config.yaml
n_layer: 12
d_model: 256
n_head: 8
n_kv_head: 8
head_dim: 32
d_mlp: 1024
vocab_size: 898
activation: "tanh_gelu"
norm: "layernorm"
norm_place: "pre"
norm_eps: 1e-05
positions: "rope"
rope_base: 10000.0
rope_fraction: 0.5
qk_norm: false
attn_scale: 0.177
bias: "none"
tie_embeddings: false
parallel_block: true
init: "orth"
init_std_qkv: 0.0499
init_std_o: 0.0
init_std_up: 0.0499
init_std_down: 0.0
init_mimetic: 0.7
optimizer: "muon_variant"
lr: 0.00151
beta1: 0.93
weight_decay: 0.059
lr_head: 0.0142
grad_clip: 2.0
warmup_steps: 200
schedule: "wsd"
decay_fraction: 0.5
decay_shape: "linear"
final_lr_fraction: 0.0
batch_tokens: [16384, 32768, 49152]
seq_len: 512
doc_mask: true
train_tokens: 423800000
steps: 14158
dataset: "wikipedia_en"
Each number is 500 + 25 x the weight over its row's rms, rounded and kept within 0 to 999. Layers, rows and columns count from 0. Numbers have three digits each. The size before them is the row's rms in percent of the matrix's.

# layer 6 MLP down (transposed), 1024x256, rms 0.14, rows 172-199, columns 0-255
098:496476533545484579513490487486524530502494460521561466491498512510481512512458498464504507490517490494516531481517493475514472437510528490528513495550496479460516492487505490489470482474533523527479521525486525436504480468503482537446475471492504501470499501523487478490470549509472487492532469504533493504538482477497502496519513509530523494537519531489490521531529507484483519506474487476546515463499523484541490496508513531531465506483485531488485474477498507517503480522510520455492471530500538508479469502466498477538559486546514517516489475509509500515518486437510511459444505521507446504486442487532466494479490486509491548514525467494461511476520509510524511518526502461507513516470473477486540525491532490471496454485484503565497492537484494488545504539498499
091:504531493491489529503517474525493473478515488518516499495511535458496444490528510495478566461469470511522457551492484541515498516454511505495451511449494522533521544494501545470538476496494487490521477481486484461468524477488472507489494523483495482486468493457484513483506517495531501534487496519512563496481509480489496501523492486512523541480487501445535521522521497517470509537535505494521505499452494486550496513524477451523471558480510523533480496503478441480488477554534452502482538492526519537518517508507465498527502468510500537508489507477432530509474541518488489484530528488502506549517517509464455515478494509478548497474468489499498500512514540481481485455515463519493520489490495474497517524492527526523542483489487479514514496553459506500517478499473475
100:512471542486500481508521503551470528501491522550511536513483529444515490459488494507503460470519520471471500434503479509503500495560521477480500495499462543465467494506542520516472497533505486532537470492486517507455553506494515521544463463503443518459465531513519501519497515473513515454500500487548504455527560494533514459448460473448479484497530516491481519484496492516510482533498473510506482499485519491513484517499483544484473521438512520532522514445505526449488543479501540502504526538498489519540488501503500511522470513506465470512526489452503497506466534485501527495534489509512518542469524505510473545490487484476527488542505536452505533481473484506503500512503493513478536501490485451506511517481507505486489498475503496508525493489505467529506500521505479
099:471481514506524516475506477516508481489449489503523473492548549475478525489513528477510515497531511542496448515478495473511493495451506512493533516473553504518523510449489469505522499461472488517529500533476518508503504468498510507510517504456484538479550513487466525523454485510509539526477511532502524467535505477514531496478497498526543493506506522480499480456484491549489527481500456518513491513499524442452504466514495480514508508454527499474555459476495475513506486486486525483541486490476491437513490505485509537521499526502488473516490472479494534484478520507490468504491464482512465509502450533556515526512493525511458525482500464534495516520547510506481466505519522542500438516486551500526543465501493471472534504516521517501533514532492490476431466507482493
100:440479462499479528499544461542480496491484473493500512517495497478513488496528532530461492502465466494540543474465500461539549477456511455413489516500484486509450440515501528450497496468500513473504497500522483471564517512511516469520517525507452511517537512506503532520545474515529515465465483482520491490464500486484539441545520471452450512470537510517489493492503531559507517495484520518488470508500481528518519497502525507524551489487521514498475479492513521520503503511511504512510468493490494494493493485517500504540505520477499520512488522500533481515503505541484488538545529504566503501482507543512464511512538498515487528498485488458493458493545489522473505537529505506485481519496491498540497480517489478508462502505458531480514498521497484480479490460484492
098:503472523506518513466483498520499467489514552477476476498500506451471519467502555498560538479540480528481481507498489493531509489502541465501538525486513493513508518490502517495543539499469463477493486498507469536464493527508459487445472535480500518498513475567509496526492500522461530462507497483508487526483495521498515527470530464505487484508529502501527520462450506523486472482469564568509486485490519518492457492500523485505512497470495452495502508505496492503444522521469521522555491436521491491528489526520536527561516480506497494498468462467453500506500547485485491450486492510504512488531519500480453486491508503494496532488475493544491498515495535475484495495479532449500500505475501464488470463522519503497537555545529529516514505478496475485507506539500504
097:532459521483495512492477509528519533498488519523540506494507481502525510477496476500529510482543535456492480507505512521470536481481512476483480493435493508469475504465495518497474486528529525513528474491501484523506517506515544489474521467483506541495525514486501475463518507467464485462472510508497508511508470516521477454500514511481465536512482476419496541518484487476497495503492500497462452514472504538531519490496478548481480521535525503523533495540489474483522492506490466531486488490424487474493506528494499525482494515454565468477464508509476469526491504498485519578503493448514532513486491516506541510483486518472494520549446512504477508474509471501489481494486479535560470523552517510481507485463513539462490495527502542518526490552486544503517500504523511
093:485492468538487473527501511544481493529493498477501486513517518462450469511493510550512467468522514509468484472466475497488511487463514528482527525503569501495488506522512533467535446513471444470567507504488495489513503501493527497518486469483488518510499449463521481493505480488453509463495519496502536503504505517488502481533480466536477474455504491497470453547436471480501524467488509570515528478491505540525520479489494500471488517508527479454524454476541511525564488493487451495532508477477499533511490461550472536531469528506527515527519499502521501509523537497501486480474493513527484455483503501510510486510478491475488492538472529476495528509480500538522478472455542533513547510505528528486501490490481510520478512514499497546523508511499486477542509501512503
095:484495507503509517504486510477524490501470542504486508528488559534526514546524523494558508516570519513486525452480472488528506491507491538553490517541463513458506490486472505476490517492517508517458486504473444476485512527435524496526536497501492472497487527493518527466505490478482544454515501497524526501475525459512521503481566559515508489521520511509523484475506513524511523509476478486495466462512492490488482460448474532514492496486509502480484503536455530496443487506505487501498474519502489523535490500484540543478503447547532456482533504493533508491485495515469514494535502527459477510465499474473485515502469459543484522480496493521479473521467523455492470504506503489534462524492494493493481551516483530493500504497505489580514508493502466490496504462503477
093:490455491475559475509492507534530501460486517455472490442510510536529538498506467536489509484552454498501499503493459500506508467517498494487481474505444495463442531532501466495477541512477493535479484487504444466449512478518540485490492507498471563518494521521525526499513488495525491483471537528514502538480525504519527490496487525465490508515499496486495488532502500563517495481520502508513465474496484466495532488488516494526465508493524506564496453502508486498497520480541525478526503488504503536502507460472530480504486490499564500506509489504514419485495562542457486475467550507509550498453515484482533496520450544499477505539505508489474492534488510501499489484500495528489483514492470497495470465502524531530487471491523508489517480526501520482484517509526511
105:538509492497510500504473494461531529513485499494460481491484524528492520575491470561439503513477475473500514490507482490512519509520524486469446505491524533548486489481515493549536471501527507512505492522501491486439461517499543482468488500520510521528471510552533502497503514520505486498501510490530502465486545439516538492457475531512467506492522516519513470509504546520509494505515520507516490483487515523473491481513532514482496521475517498485492541553488533489472471453493473515492491505470456469494525515487499519511496518508488468498474433496548443471519488465486489491454530480510531457498500529460489509502532525509538536487493518485485531537514551535481440484497513504520539492515513479525440489468469493472498478518456486507499484491495498474483508541504524
101:481505485484461526496463520456498459495524495467497481481503526502469511499502508513484515517481515531516496459558508522493484475483516511464503491483480535466484516521502520509495523486516481469453517527532503503509518468497507487511546450488494480493458495487517476511510520475488506502501492517523515534513497457519467486545453517516536519543471512511465512456461508531458559520514516529458528558493521521468495541427488445492500495446497515446480502481488481525481499491524521479569530481489527506520550505484493501475499492514531448516478489492576516506503522483513501480527528527552537529465510457485521506473535513463480501458516491532511508500511513521479490519501468538496463505521493528462527492503493507520517524498464477497484512482535501501490477486473522
098:517527528505534480531503460486514542493474509456516527473484500440528488461546504556496469520498493475481546515468518514469520526486479498480518537486522490513506467462505525521459495559469523501525478483487522509498555540512489496508503530493469547527493528499462506503515518456494521510474489483459497487520500514477524507534479502523492461467513495488460488527483497481473482481520466476482514504518525516546463465536516515493517511472506547537474438480505525495504495492511534479505494555497491515513475510516501501480500481489477497474460483528524549553529485533479491535501434510492512567492502484497504501509494489498474520504524514488428511495460500462489501515520452481525517425546531497502522503484519493508514508533505486500511465471510497487495471473514505
106:547479501488514478485505479519508543480484528523529487459503528530528470495538476543495521466474476485500523586506525518485515533508475516468512464544485455475493477496481439493542501523486486506521486458457512468500523493493514512525473489533526521465494496489498494492495500480505467555517534505487500480480543481455480451444500456498517525508503506490481534515492492499477497502522489525487466453499505503494539503504550495443470471473549464500513490493524475480472482497514512515455510522489480517487526481507502508533536518504464517512505523495463485487533476482502477504508490497536523514518489480520517485547500488479516515496521527519471517521503537488539499458508528548529522536471543481454498483513469479475506452495481456449493514494521539509537481520548492
100:481499509497497458505502513528506452489558497515498480527526489490523517541470492483528460457474573496496467531511564535523477514504526497493452532507496528491512499487505465481489521504474471505543513509524497499495498488502528492482479504521484429507492493541533512451486518525510505502466513550506508463475493491510477528535460521454508435462503481473546529463537523488494497478503496488517502509518500540502501459439447498489519500505492566508472530482490485499464501474488527510493521476483510471513471488495486467501499516489518519513513507461464518522507527515542542460501505504498480493479509501525491433494533486507512505539529454512484519483522476457532520512512545486515513500516542489531504494473492524518497454458495496475505494504488530547476520475462509
095:490475515495510447511513513533516495509498525477505493513507497487519521470505547507498452498476495468484519481476518498533529486546500485536455522493516477495480450487496507565555497490474523472528479509483496505479484514545544501520523502490483501488501508544482503490502525453552523497523458473512482469463504499460482502441483519496505532512519502503508532507526487478473523505494542507498482466511503533477524519458452542512526499505525492488435545456484470488456522512462559504496523480536487471465505494478527448495513522501458502526514498530523498556478493482506509510499491463523503488468445509532494511487493517475487510530491495440442520487482500500490531494498525503510508533507530459510561486485479535510497489509483515558457487517524491494501536488462491
091:539533513527516524484509513504486510514480507508484505478515487483550485479554501463478510495538493501483506487492485462508501499506465472501499510476484474449483465486488503495516507503491518504448492483475526475501525517527519535515482481514478504542506561509525486486515470468511490480536510456519482506515447513496522460524509462536482463473496447512469513466530507510543506428489514487517527523527552469498501540487490492462514481451510518481519478444483512481486518490451495471534505487498477521536493513499531486524489506505480486474495456496460464498478482486509532520508488510503465521511475527487481485552533518485544548489512483561517517502498523541491509487494518492523482466466474511522509499511477525492491532512557445540495559543556527470488481481523489
107:485517545458522492508522553485514492492477515491469541553484483483528512530471495488507501522455506456504501504491516497505465514521528485485515498497458489477532507518474520439472498502492471479497517511509479462482481465511494516432516466475486498526460536487515527518463489508487450520511527491514510467462502485494485532482506505481527465478502516528511501486461526534518516505474524503510523533510494469514508553489514484456483485536442521454492482448511490505481472513476493504528473492517493535491529525501511534487511501473519546476524495560505527550574528473508515491505525467487504534507478470517534533474491519509538503465539510467500444443474545499500487535474473502500521495463511494501471503524513570511505499499477520498520517469507534512518527496480504
094:475475504500456483467521509510508504497452481460523533558482469540492500522518484483514525478489537472483507511460483491562475533463449540501497506527519536464471481507458503509505502505495539487538512483530490512430482572503507507539480542520512507529495496524508490477504485507495509490512494528508475471492504471503518471492496504512497521534497530537532512475486527461506485473530455477483504531494475491492498497541487475489490514494516587518505474465525493526478487494500473464551511529466469493458502505527479491501491524472489496476509502472474510520447535518537511499527510463502505519462523516472513522506550517449452472515454516468489478461493511530474516458500478531504506485522477475505509527545529486515478478505466486507497493508543487503511507487554515
102:525523510547537419466473508482501446543493475534491500481497534521544501482504502501484488480490489485466501506508490515507525544459508499465497480487479494495501519492495502468482466522512489536483530537515482489489485468492481480479486512515492492532497522490514483503472483525493468501478524503454509502481524480476505483497479474465496498484518505487511523493561504488455498522508545454486521516547519519497488466545492433502536490510502502487494514441562513523515474483500553505496535518494556472467492534465519560515459530561530486492502455482501530534480514498524491483519502513510515419525540500531483476502518506504504482489487494454546476510461492520506515495497523524500470480540524462478505504507497469543488518502493515489490472482552495518459511521521490
104:514525488513509507528507489499508500463509492470516462487508520512514501495520540465472462529504456503546485531495481434508528490481490507457485497459452496513539513499472492488506520486518503480469486478587522568479532450527504498490493504511576488521514512568497484495548520504555526491503501470514511493508468480479482509503505474527501493477491491485476533512529479489469472518506512512493521518522518522529509519535509467506526534497487485500479509481493547486477492506551495545489483495479491498517509510505537466475495492512502496479477529546485505489484489463487473522480482543485494541468443470451518515510449473496532462556516489522489445516503483483489476469505485508521515472526491456512515506506476523475552528460542520485500524496484481475532490488496474
103:507531488508468496495511467480503507458501492448510512484472520512488547534470505525487497493509534474475529503506507473516500510549472487478520462479468522480501527496479469486455469496514541493529528488549513502465503516467491473498482509529520493530501468510482506513469533492564488507489466514527481506491513494485534479415471491521477493489539487478464509499543520530467520533497513503491488473492510503487531523535473514532494537526464517508486468498517540532481499506469538498447508499500537478496450478463492523522464528522496457533459455482521502499532471473536486487500485514531524508524501479488512518477481517498505486522496474534538528463467527489524472528510496498522545543533465513482517508502437440571523501541507497491531495476476500511472509511486520
099:528481499446481473536546491488506477496485495533502530509515495490534498523509517509516481475501503515520482471523493522495522494503478506470465502479520525515461466516503485466477473507465464503496502445443519483551522502484495483503502484493486504501482519506492500539475529497511451514472487497509516524511556513489536466551554450509504498512443487509519505490480481465504487525523477594525487507496486509489512501493452536515489498549533503486488471484510514526498531524476540483452519535512470475468478453481477470495466470494485445463506531490472517471499496488494510505534498473511484525526522520474487491511493464515478534495514475471544477513540505529478533527532514462517507526522502560483452523519490509494510492474506521588514507478515515508527528511520489
097:476507541553487454511475493519528493523473457480542479484479499463516510462523513474499486493503471457525541510497515501486456494482528495492436491512510525481483486481467511502521514506518485466528479521546544531473506475472494472519527488534515534501505496542522492489538518462491486478534491556516509529505536488510485448466491485482515533517518535524480480502521528476503485556484476492508482494423486510484479520490479470489498512516506479557481489479536502528496524482476468495527502486447522476486491535530481473473530508539457525499474491499469485462478518471440505551531553510482512485489484524530489479493531499476512510533498553499528463493509486445516505514504534484528533506515512499501518495455481472529514519536474497471504513487519453497514489522491523
105:486498515506451549509475484549495532499532491477478551483494475478517522534493503526497519501489504517557506467448500536475539479517500523492521523480490554528501503480518489501482494496484505524456488533486507516482519479474486523483492492491486474514447575453526541498457500481487473473495485526476506543457482474496547513477518502500553513504534497486505497524501499440513479530471492437487487474463513496516531517528501498496508469498516481482533503448483489485515457516493465509511489519510503460503459506531476492487496479538489528468499552506497488510481502516518517506545466518513461513490526495480513517463481492519515471550473499530456472514467487501520545518468509499456500491494539495466551487518471555537474485519505519528491507465481501515501552493528515
098:478554460493531499517493480518469494506467491477451532484517511453534498509492573511483528513513477502502514482488498468461520505474526508525489446486522531475497481490497493536451527508473448484501506482488489513529543503522471501496501478523486467484458527497499437533510514484470492519477513521518505506511500481522498464534444488514500507495481493501497484461493519498512505523542529520538469492519539511462514503542481504567506487501498487512487468461455520508509488473526530506494494514536523491516489500471507483515519523512498524510497451516538499478472541498548515485492533513470515448505530513492476473545521534518486531450517507477514556522535538518484512528462471509519489512489488464532505517522518457483487486467464499569507507464467475493483460497534477
106:545524507501486480506538480469512504546500513518522500466518484512453516506465562488487519486513502514516528494509489507502484522490513483514486479490501474518494506495496496482490509460520435490479491486544496444478464487515499521450503501485476530481485478482460496504509543508484504536484511480509490522505545460514502529540496507483468480503522503529510533491462461482489506425494502535523523548540488541537541514550499514486517509509534484445498528520516483528489517520470496517499535496490490456520481480514473508501529516454522507533501526463507531518480511474528523506465514510554485509489549459547461496454499455476472525489496497486498509476456520450526481498531525471551477530484539515514488481524475484479526468499515489415496499484494516501506519476518510
101:466472523448472459483488502505528530552497481462507513476476495486529505479531448513505516448491482531488485487515516484480483533493456536470507510511480529503506508498492511532517508534542490475502535503503471482482540506496485526503512511522543471519493501495517471489538516479489506473485513578532477472500526482474457469467511547513538486499522497513511519491561574516474502448501483489569490546521483534521503509449486513442525495486505504518474487510508505540494528497463542489525496503481510541496503487469500517519520549531492520490516506505500490483479506500498513484432514466507501500483515464458481451522519492471503499502489497507485528545490484531478520501545513493511480505519500490514481527511482481463527478492506488457522421483490482501515496496463465
# layer 6 MLP up, 1024x256, rms 0.141, rows 173-199, columns 0-255
096:507500541484537488487496530492540540493478525537427509494500491517493524459491466482487448485496491501477490475532470481430531434499524489477508505525499486488520477505519478495528506519518511519489507486513507516483478528519521510498508488554496462472490517505550512483495478441510527493527551482499486495514449515480524507473523489505458493490526482460458441481498478501500465489467511501502459427550503490486467518478483515492532484523486499452531474471482522486515493454474501510493484473520486501477478475526517441464507513503473503450511509542542505547497463494475489496468491504460488453493532479500537497495473497483472506510503445534485474487471495533469476480481493474516451484524479478497493455518488476477502516508523543500496498491489502490501486524518530
093:511531510506488518505510523438481496508516551504464462483520502509485524522516491515493541488481477499499491507467486526519494492502477514505515489490531473535492527514487501482496502431508479476484484471457537538521473513501474526496557544456566507493485467517469518471535492530482481511502481554461550542509458524508526493553499503513503501518474473493532479536509553541484497556519511486519518475523485490478467482492492487500552500505507460506501494573490487516502459490515432487513525465524544477506481519482512511517524471477545545499496534490517502507509505536519486510526511490463503499501512483532515481497536497522489517463520483493528495514497541492515510486519501534545534498509514524487469505534457513531471536500459496502517524473496472496550462460490509
099:496470456501462466500527492502473508544512503487510524472481452494507556525500522486466487517445456481503507481533495481467496465516481512491527505534522496424499471489533467494498524469509517469441528509449502523502453516518483486480536481546521510526530508533473486479534516540490509530529521485473454495526524540520503533509495495521503526491468531509481518514514511487492463508517512499514521504480483500513452488490529476522477532540494532509504486475506456467460500505487460483473493502485494532479444498495518480516484484478535532502498501565502484504527481450511468518515467496500513509519488517417466495503526485477450537544507524481503522500441477539519528505520492452509518501516477502501489517502483492475510526503518522509490508487476452509461498510461503
098:498495511478520540494444514479519482522477542483527492507480497518505482484473500496500538484497548506495505526492498491523517471531502500524491495492529474447534513505482456568502501481497515489527490546529501496531502547471512494539489492491509467477552532493520488467485470444561522503508499488504507487480512523496516535479524507517498432525513467472521502485508513486487512486504470481478511490489479497485545529480488528494496529579534532521502526535506469431479492500507452511524506490501539507473476489482491543494478495490441503512525510519510531526497508510520504519516512504497522500533531440468542493515511457483484480497457488494534494511473474521504490511520484511561497507503556467471545497464498460449524493479529535438530496513464505518490490512497493
103:557515469508563479498488468486492505547508459544490503497522496485539493505515515500508500511523516472494509496490549531499509504500513540490485505475537485493517506492472501466511479498541509488464532459479485519491512511469486498554524480493447469505467515460501524536458486509491476493497519478510476512476452496505468478498509469526460501473469510484482469504487520494486498480508527469500506509453521520505475495516548442486472519498548515494526471460495480509526515547464472480543521517533528532487484453508509499479498484466453510521485514498544485525458501513533528514522499511496514487519475516485476482531511486491485513536490477518515502518471477503458504487568466457510460496485497487541480455481530468498494504513524465506468573472560499446522525525496474
098:448496463517454481524524508491502521498504492500484502527525463492468531489503461518496498556495464523512467460526446522515497556503481465433494490535519525506522483466495502479528505501533525494472507515519456503468493478543482535517501451519492523482492493499453508522508543473513480501489481481501492524502538521508493523560486520494546487516515501504520515528516431507547500524478529503498533518488456481523487506542497492476524488496516488471467469533474508494484494521462526509454521518493508516463524522533489533470488480458508518502502510480494494462530531498506508526463515457506471479479515458496501525516500462488471494481526456500493491524497502521523488537537476441449530517518490510455480543468498486521494485480504470472534517461476491532505466540465501
096:498452499460483532496500477452506495467480464532509478460502532522486500501510526456472500526521464461462554524526466508506476497481476476508495518465502503451519461467515468530473498508522499523456487488454465459497496474481491507510499471547509507492508526530458523493503505491488531540493498432503500479487449475516497465508542505489515511500501525493540477473504535498512505526460492466490505518506548467540506506487487473469485461534519499513533525522463488467475499458495531527513469528519537457486469500435533484452468502527497471503535509464480525507505462500491510492499475495490503512546507516541515492505558467471459504480514518536464481492502473484492516493498483501540535488509471460510517489541504516517505511473515512514488474496555542523498488487470519
100:492477530495527481504488522489491516496451531505503464479536498482488485538480524496498476493495444500531500536530458497476497478478551480481517528547482527508525477496546497480497521471494492459474511510512475465511504514460522503522470510501497485462494464470508528530498493495502451476505535511516474489512481508494494466526558499544494467490481523451504530499530496493500441488495472492499532506490475527547495471481459489502532499533472511545515517491472543484505520496496492475555492483482487499477484505499499545528504464453487475456505486488533507548452496459512532461472541501472504457512468477480525490470476477546553505476493481499474495475480488524539466523486484457535502499522495470535501478470521443452484459496468504520481538485476504474506496529488467
094:513525496471470516517529475503462526502562480472514505509519510516476472511484511479508454541476477525445462497528488523527497565514485481490505503492521507514532492475505509487477501472485532504509521491510505508526482475512447523489489525444477500521520529482489491516509499449496514495492524517465485526438522488510491542484472456500498530477496503512503495482495466472511539524486464459496562551486549471479485519476494557469527502509499544449466526483465516521553468506479495566502490485480525455476517503507506446489493531502483537502476489508490526492512481495476493521486459484493541528524507500497461503520512457493492528551482486526476443475489471532517503544520490536472546549495521503489500522525496481475489507504516500520513500512483525457501502512470502
101:451524475477469521525533483558519488509487505527522471497531464507499519497471457511481492475458492511519497522506470492504512527500440509472515514519489553479453492489493500504463514495458497502519498497476503451497493545498450501484523501542507509481487508472499500488488475515541504537502510521492506477507508518475491518534525508497481532514519520518486501485512509478510453482487504513522502499575536444544555496512472528482483492471473522502509497527528485514490491522523472469527460492537519478520519483486482481507503457464504488561516531546526526512511532550582476519477503517561481489495553517490453499526507543509451530531517523518485497488509509472482506474542524494505493516513525491487489474520473482481487528495518467482494529516506445513510483441481491
102:511485515517551521504522497491499523497486563466484466504494510534489481583499492484516505440501447495538492493499519462486530514509495480459506498503517497472445474527507530532525464460494528501526474526479430506512509484450488481519465481498527512466466498499485484501511499505498541469538505462510500524504501503518527513475515463481476485533483515509533516459537498502492522508476500506515501489493502511522495481463505495506500504534499502526533542490502499505500459492491470475503500514541513484463522529503525506484532504468554517514501500488492501534503515501512510506521509473457541442520486488519513451515503478507524445486522502512526504501501456516522467464514497481574521476497499443542496507501512473506538513524489480439492426498551468546529492512510513
098:487476464500541516517486485489490429510483507513528497488524464526448500538499561496473513505544507513462504494498505522506566524542486507467518496525489474521527485541481494500535508468550487470480514529528490514488461439494509495476507480523492478505492486470515544506498532521516493517515499481508516472534559507498553505452470499475485556525477485479495531529493533521539552521467473490484493481513462544479464507483469506514501491533532552508514473540456477544522478519509481497523448526502495473475533467488516500547533515510511492469502486504468530515497491512523496510543498462484501494498545486506480501505485509490505512521501531477525473495492503503514516504530542499466448541509523508529474511465469481499482475499454527502502476507481469493519483543530514
103:458488478508516507496501501469529527505480448472497456505505510523447546506457501495499479484504505527455511482519451510453517497478486508512481496473467470481501497508518501504507432501482527529493517487469509558508514489475530484476505501495483473473494477500513496443471452550564528493474500460539490503513526515555519490520491513503501500512489485519532462515563500497459456539493505481512517500489476489491516494502512504527492505495528491464493495467470514533490539496490481439519530509494461485430497480497519462489489469578513484451545496493497470476498531507507492522491469501489463469487458470519522499527489526521495519488451533474507481491508481479534528488452503487454496457522447474542514502521504501501519497481494471505493500490517497512507489499507545
102:502491521514535488480503477505500510482490543506537541515482523554526452496475526473510465536513475468518550501451499517475470483478495509454489506493499485517519494523478521482526504504570479487492482517512496505525494540509479460514503509519483573485545477550498491455524486516535459514498479489513470509501463490492495482521448474502455478468507499449472490496506485496537481534501513485505502506502488520469555549548522496495502453506506495464527475473484488472486472490498518521474463477538475510504472505543519507494431516486466499506490459499481518474515511456444503481488497476479506506536542466500488509490468501516508496475497467439503507516484484522515477473488509515531496476480489462503535501524478483495490576510538463498520518496537502484545519512499482
096:519511485512483475474469475496502485490467497538519514536505482514501492554505529468512493516526540504473512567493522524520484458481475526455540450527545487537512488523494518478452518498509493511473478538532469481550437492500460456509507469509477495474492488473486519485525481518442472511490538503523530452467515472510519520468556507529518503516487526512514524461480476512493510510499497530487484531511507530510480499477513485532507537479505443497518505545504520507505546516550500506464493469516511507519487495510495554533496511504475536506515537533499521452479501476466500525511527473513497483518503506502551513459523492483506508502492533501487510496551500494518454467475524511521466525486504519541491482512488501474497512482454462519442531503515539541518460499529486
094:492535493534517511491536500500488516512480494487502502497483473535495516507447519526528485493491513493507508510513509509509474540505498493511515549527500537488473489504483481500493454539508493481495525546487483453488558440487492495545504513507531531491501438490501498521469504524481472507487485554488474527499519478522519556510506479489499497519521576449535510509512496523421473518509487522492480481491513532468500452498503514485521481538503467505491514514490483509486498479497520503509485494521465480529525491541520536482473511503499547505554503470522542474518531502473483451476521509527527481498551506464519513474498495495522468483478511454465461527524467524503501532479489486430530489525467506440563510455527500529487511491475502536523470491504489535510480489474492
107:517502488497509474483458462481468502497454496472504519480494505544530461514542526548466513511459499534517520490502464463529488524529490546478503541493515471542509491533551469483497525514505505535516477488483494515522457506502509532512505512526499525531542458473470489453517534481511524489490510530477514473587498511466555497529520501520527515522501461503489520509437506495487467491511486476477482474481493489535523512481501527487508505543549456497491501493494547503569516484515534502503509509479560481489525517484539488482513524545515513496519514535489455500446515482559522478482531477503447468457509531468490500529521490540495456512490505503507493510503485512519516483524523524506504473468506509479469480488508530527488473462510517502486520515516473490522492485508505
103:500496518450516498485496536510457518508466499541485468472476484439494502491508495506505479530487484500505528510487530487472521497465442466521466509513470496450485475512506465487457447549469451542508561491509472526515518511529455529484482471488517489484559469494524512509496521476494507477505499512509510544495534494501517497471476501539500437490527492510493487495531505500496522512467527457515494486469524462541501517523511490495500503498502467469496495508513529479577467539498518512477483475505504508498502518498511485492514487502488516494472505538525510493496516475510499509522482492532516492554528502495521479481461555530466514519524519545493458506560516478490507509504469522511477514481448489449486518480505523479522531511446462516460504491462527514502512571492464
102:539531529475522482502538476532526519474467443509494473521529492498520489521517483494507498520482508529480531491518461468511467491473474444503476486487488413512487487474511460470459497435520513504505493474479499501481505525532538528506509493515499475522467507472507508517506481477490523505449524504486534488484524480517520475517547499492481501520471493463538543474475497474496514518454487520491518508501532506514487553487490516489483489458481469518515527495563530492483506509519520524503456519524505505486511479517502503521511499450483470530471470470458518506456490485463517491490450446490473538484505493491501515497436485460480476531480506522505471527511562518537502499545522507490502468510506471477502506477517538502503463501443487482436527491503475508526515521496524
099:475489511459512495540477546438504484485535504474489489495457518523455509488537498493518510506486488535443469476543520468487517501471528482462473498450500490477502513505486514524462461441490559516455483516533479528501478511507521467536469504477538507505485481465533502464525484512526507510487535483490531502508530488503487509507497534520523500534554481521489492507489470530506473517495514485483456485510493490527520476445500519524519528524512517483491468496446539481505492497515466529489517519549505503515527492488559505494511458491520498495496463506436518480477484446499508502530526506512461494477500499517500486514509530502515500506483500541506508459529531510517540515520503530506488467449547521481520483500501511490529525504505521479501462506456501515499523514562422
103:508485503515476539437481497484496485499502522510464508474459502549523521511503483481524530496509484519479480497528508511481515486486500472536472478513532479506464526556527526498494559496510507462445461485503516500486523464560489503481514463506499492487509450517556503530510509504502519469501491503501504525501493530521522460520498476517504503508537476518443536501490528476489481504522504534486472544501454524532433511551499517520447488487536504498522471511491478440460505514524511491500523513510545524529469466491521484518538504530488535504452503441515540533480520502519553533499519522545515483495497501507477477539498525547500512460515474483501477527506487506479480479487484523541491489506502526527510523522519475476464458507509489444485504463504505471475518465513491
104:499483508471514522478495493517495494551509512525517493522513504492535541479539492462536494514543529556512455514528499463468502432451498453505452490481477508529510482496523517499539511515579503499519516508476509490516516485493458503498537521559536502459495520483519493495498486486483520508490479467495525479515495498575510508525482454487505495457527525485519534470491518494494530504492493515477482448523505486514505483496504543529492526496490472520534499524469534489524447481537497498497515505484506516514475525511460562503501501519515481523505518450509478495437504470529487505529489485525461471491455489488545445475504492477494453533472474500503498509528481473503478491521483532498484496497509485497495471491477466478505488535488489509533474506481457488489491510444561
101:468509437474487503482469524489515538533530542502457500518551515486500495504505501474518508510524428491487497520518502514503425479514488499486512484479492490548480520483493528516504489538494507486487474537466505474479475521472480537509481482541508491486480478473545490472488503510478496499434498482494508499486449490451516528507494480521527475531484504476517555509477511524515489532543541493471500461518480501485488499532492494500497493528522517472542486495500479505558534511514547518513536469516488541498468486474545463480480463478521540511515519486538536510521510491479531462495437498483477469503470494513503533464485465497533521486441434508516482520483497538500476508519477540507506504473518492524501521517471502490507473486480510535487528477502450469530479500472526
105:519519509506449487501526521453528510501481475523468490499484457487466473509500513481529480514489550521499491518465523500511513458559486521512520518457462432540482516508477432535455509503512482496453527532513520541525520569498529499498470493490507501488449511516494536486474484497507473492466482495553530478534484494469519502496504468504517518456475506481515504539489547472523525490527469522501466505493481545533493468459521534507542502516539462489493501543474483536479495518523495482515478515525493512510528472499511535477480496516512511527512513479491488520466495471497471492506499487456518520490520515446541474469512506500434527482489499508521504491484511502524506496519492516497469469443523525522512477497528482476433461501534477512535480504512518514483477483508528
105:517484514487515492515481537452517543520507527544553490503454514496485517489484452477536534513492465491521512546484549474460476477488483518485528533488477530482436500480505519506497491446519540479486511492514497526500492509530510517509489505513484505489504455503522518504484561512517501422459498474478498539505502509497451519472509519488487464483532504524512498531485485511505472535529452493500533548537510514494490474491500540475482482480499471498480515472497519497531506487457521472492532482436538524466518538545507449496484534480481488523518510510478502510495491547509500513521494521536471504548510497479483495509459505498488512550479503471514457461485496510484548524521478503522472483509484475507497469511454466518490502498534490524531469452476507526522495450491534
102:531487518528482501468505454457506498482499493479484459475470481516462539481486484545483479536500509512478558487535487517530470504490510485476482523513475496513440503470526506489479504536504525553526510495515521469500505520519502505485486488479509494503546418484533489493488509493468512432460446529470490428487504490502538511564482520505523523498485495494516506517480516540541481484452511476467525500540496505502510505503450540545481543519528473485514522503517531479521486501571484461528510530543513485528538450510535483502510487509544515478487481470470493511479490528501531536521496489499472478528488491455502486480464470517516493522484503513498499508508505522508551527488521515489524504511457489503487499484518494491532464494519492507487517546504513473483472522471481
100:460481523520518474507555498513534506497517503528504514547513490502483508478513498493482532482530509451529508487476506511490473461475496466499514496486545512487491467494479474506474526504547511522487503522472500495532525499513466463527493546478522514480540523551493500513498519504495476511513450475488493535482474522507575521468527514533443491509507539508528500495484505506508499498528511511552526501517503451522519498537475524501471489522515455498484464507528524482506448483513468523482501482547538526530526454546441512519530515510499515527438494516550481489490521508482444477542546498471531523509458519546510518486544526442538494515486486516496509504492482481501493483512503507477493507485472518508481548445490485438488502525505488505508495482525488507459485513526514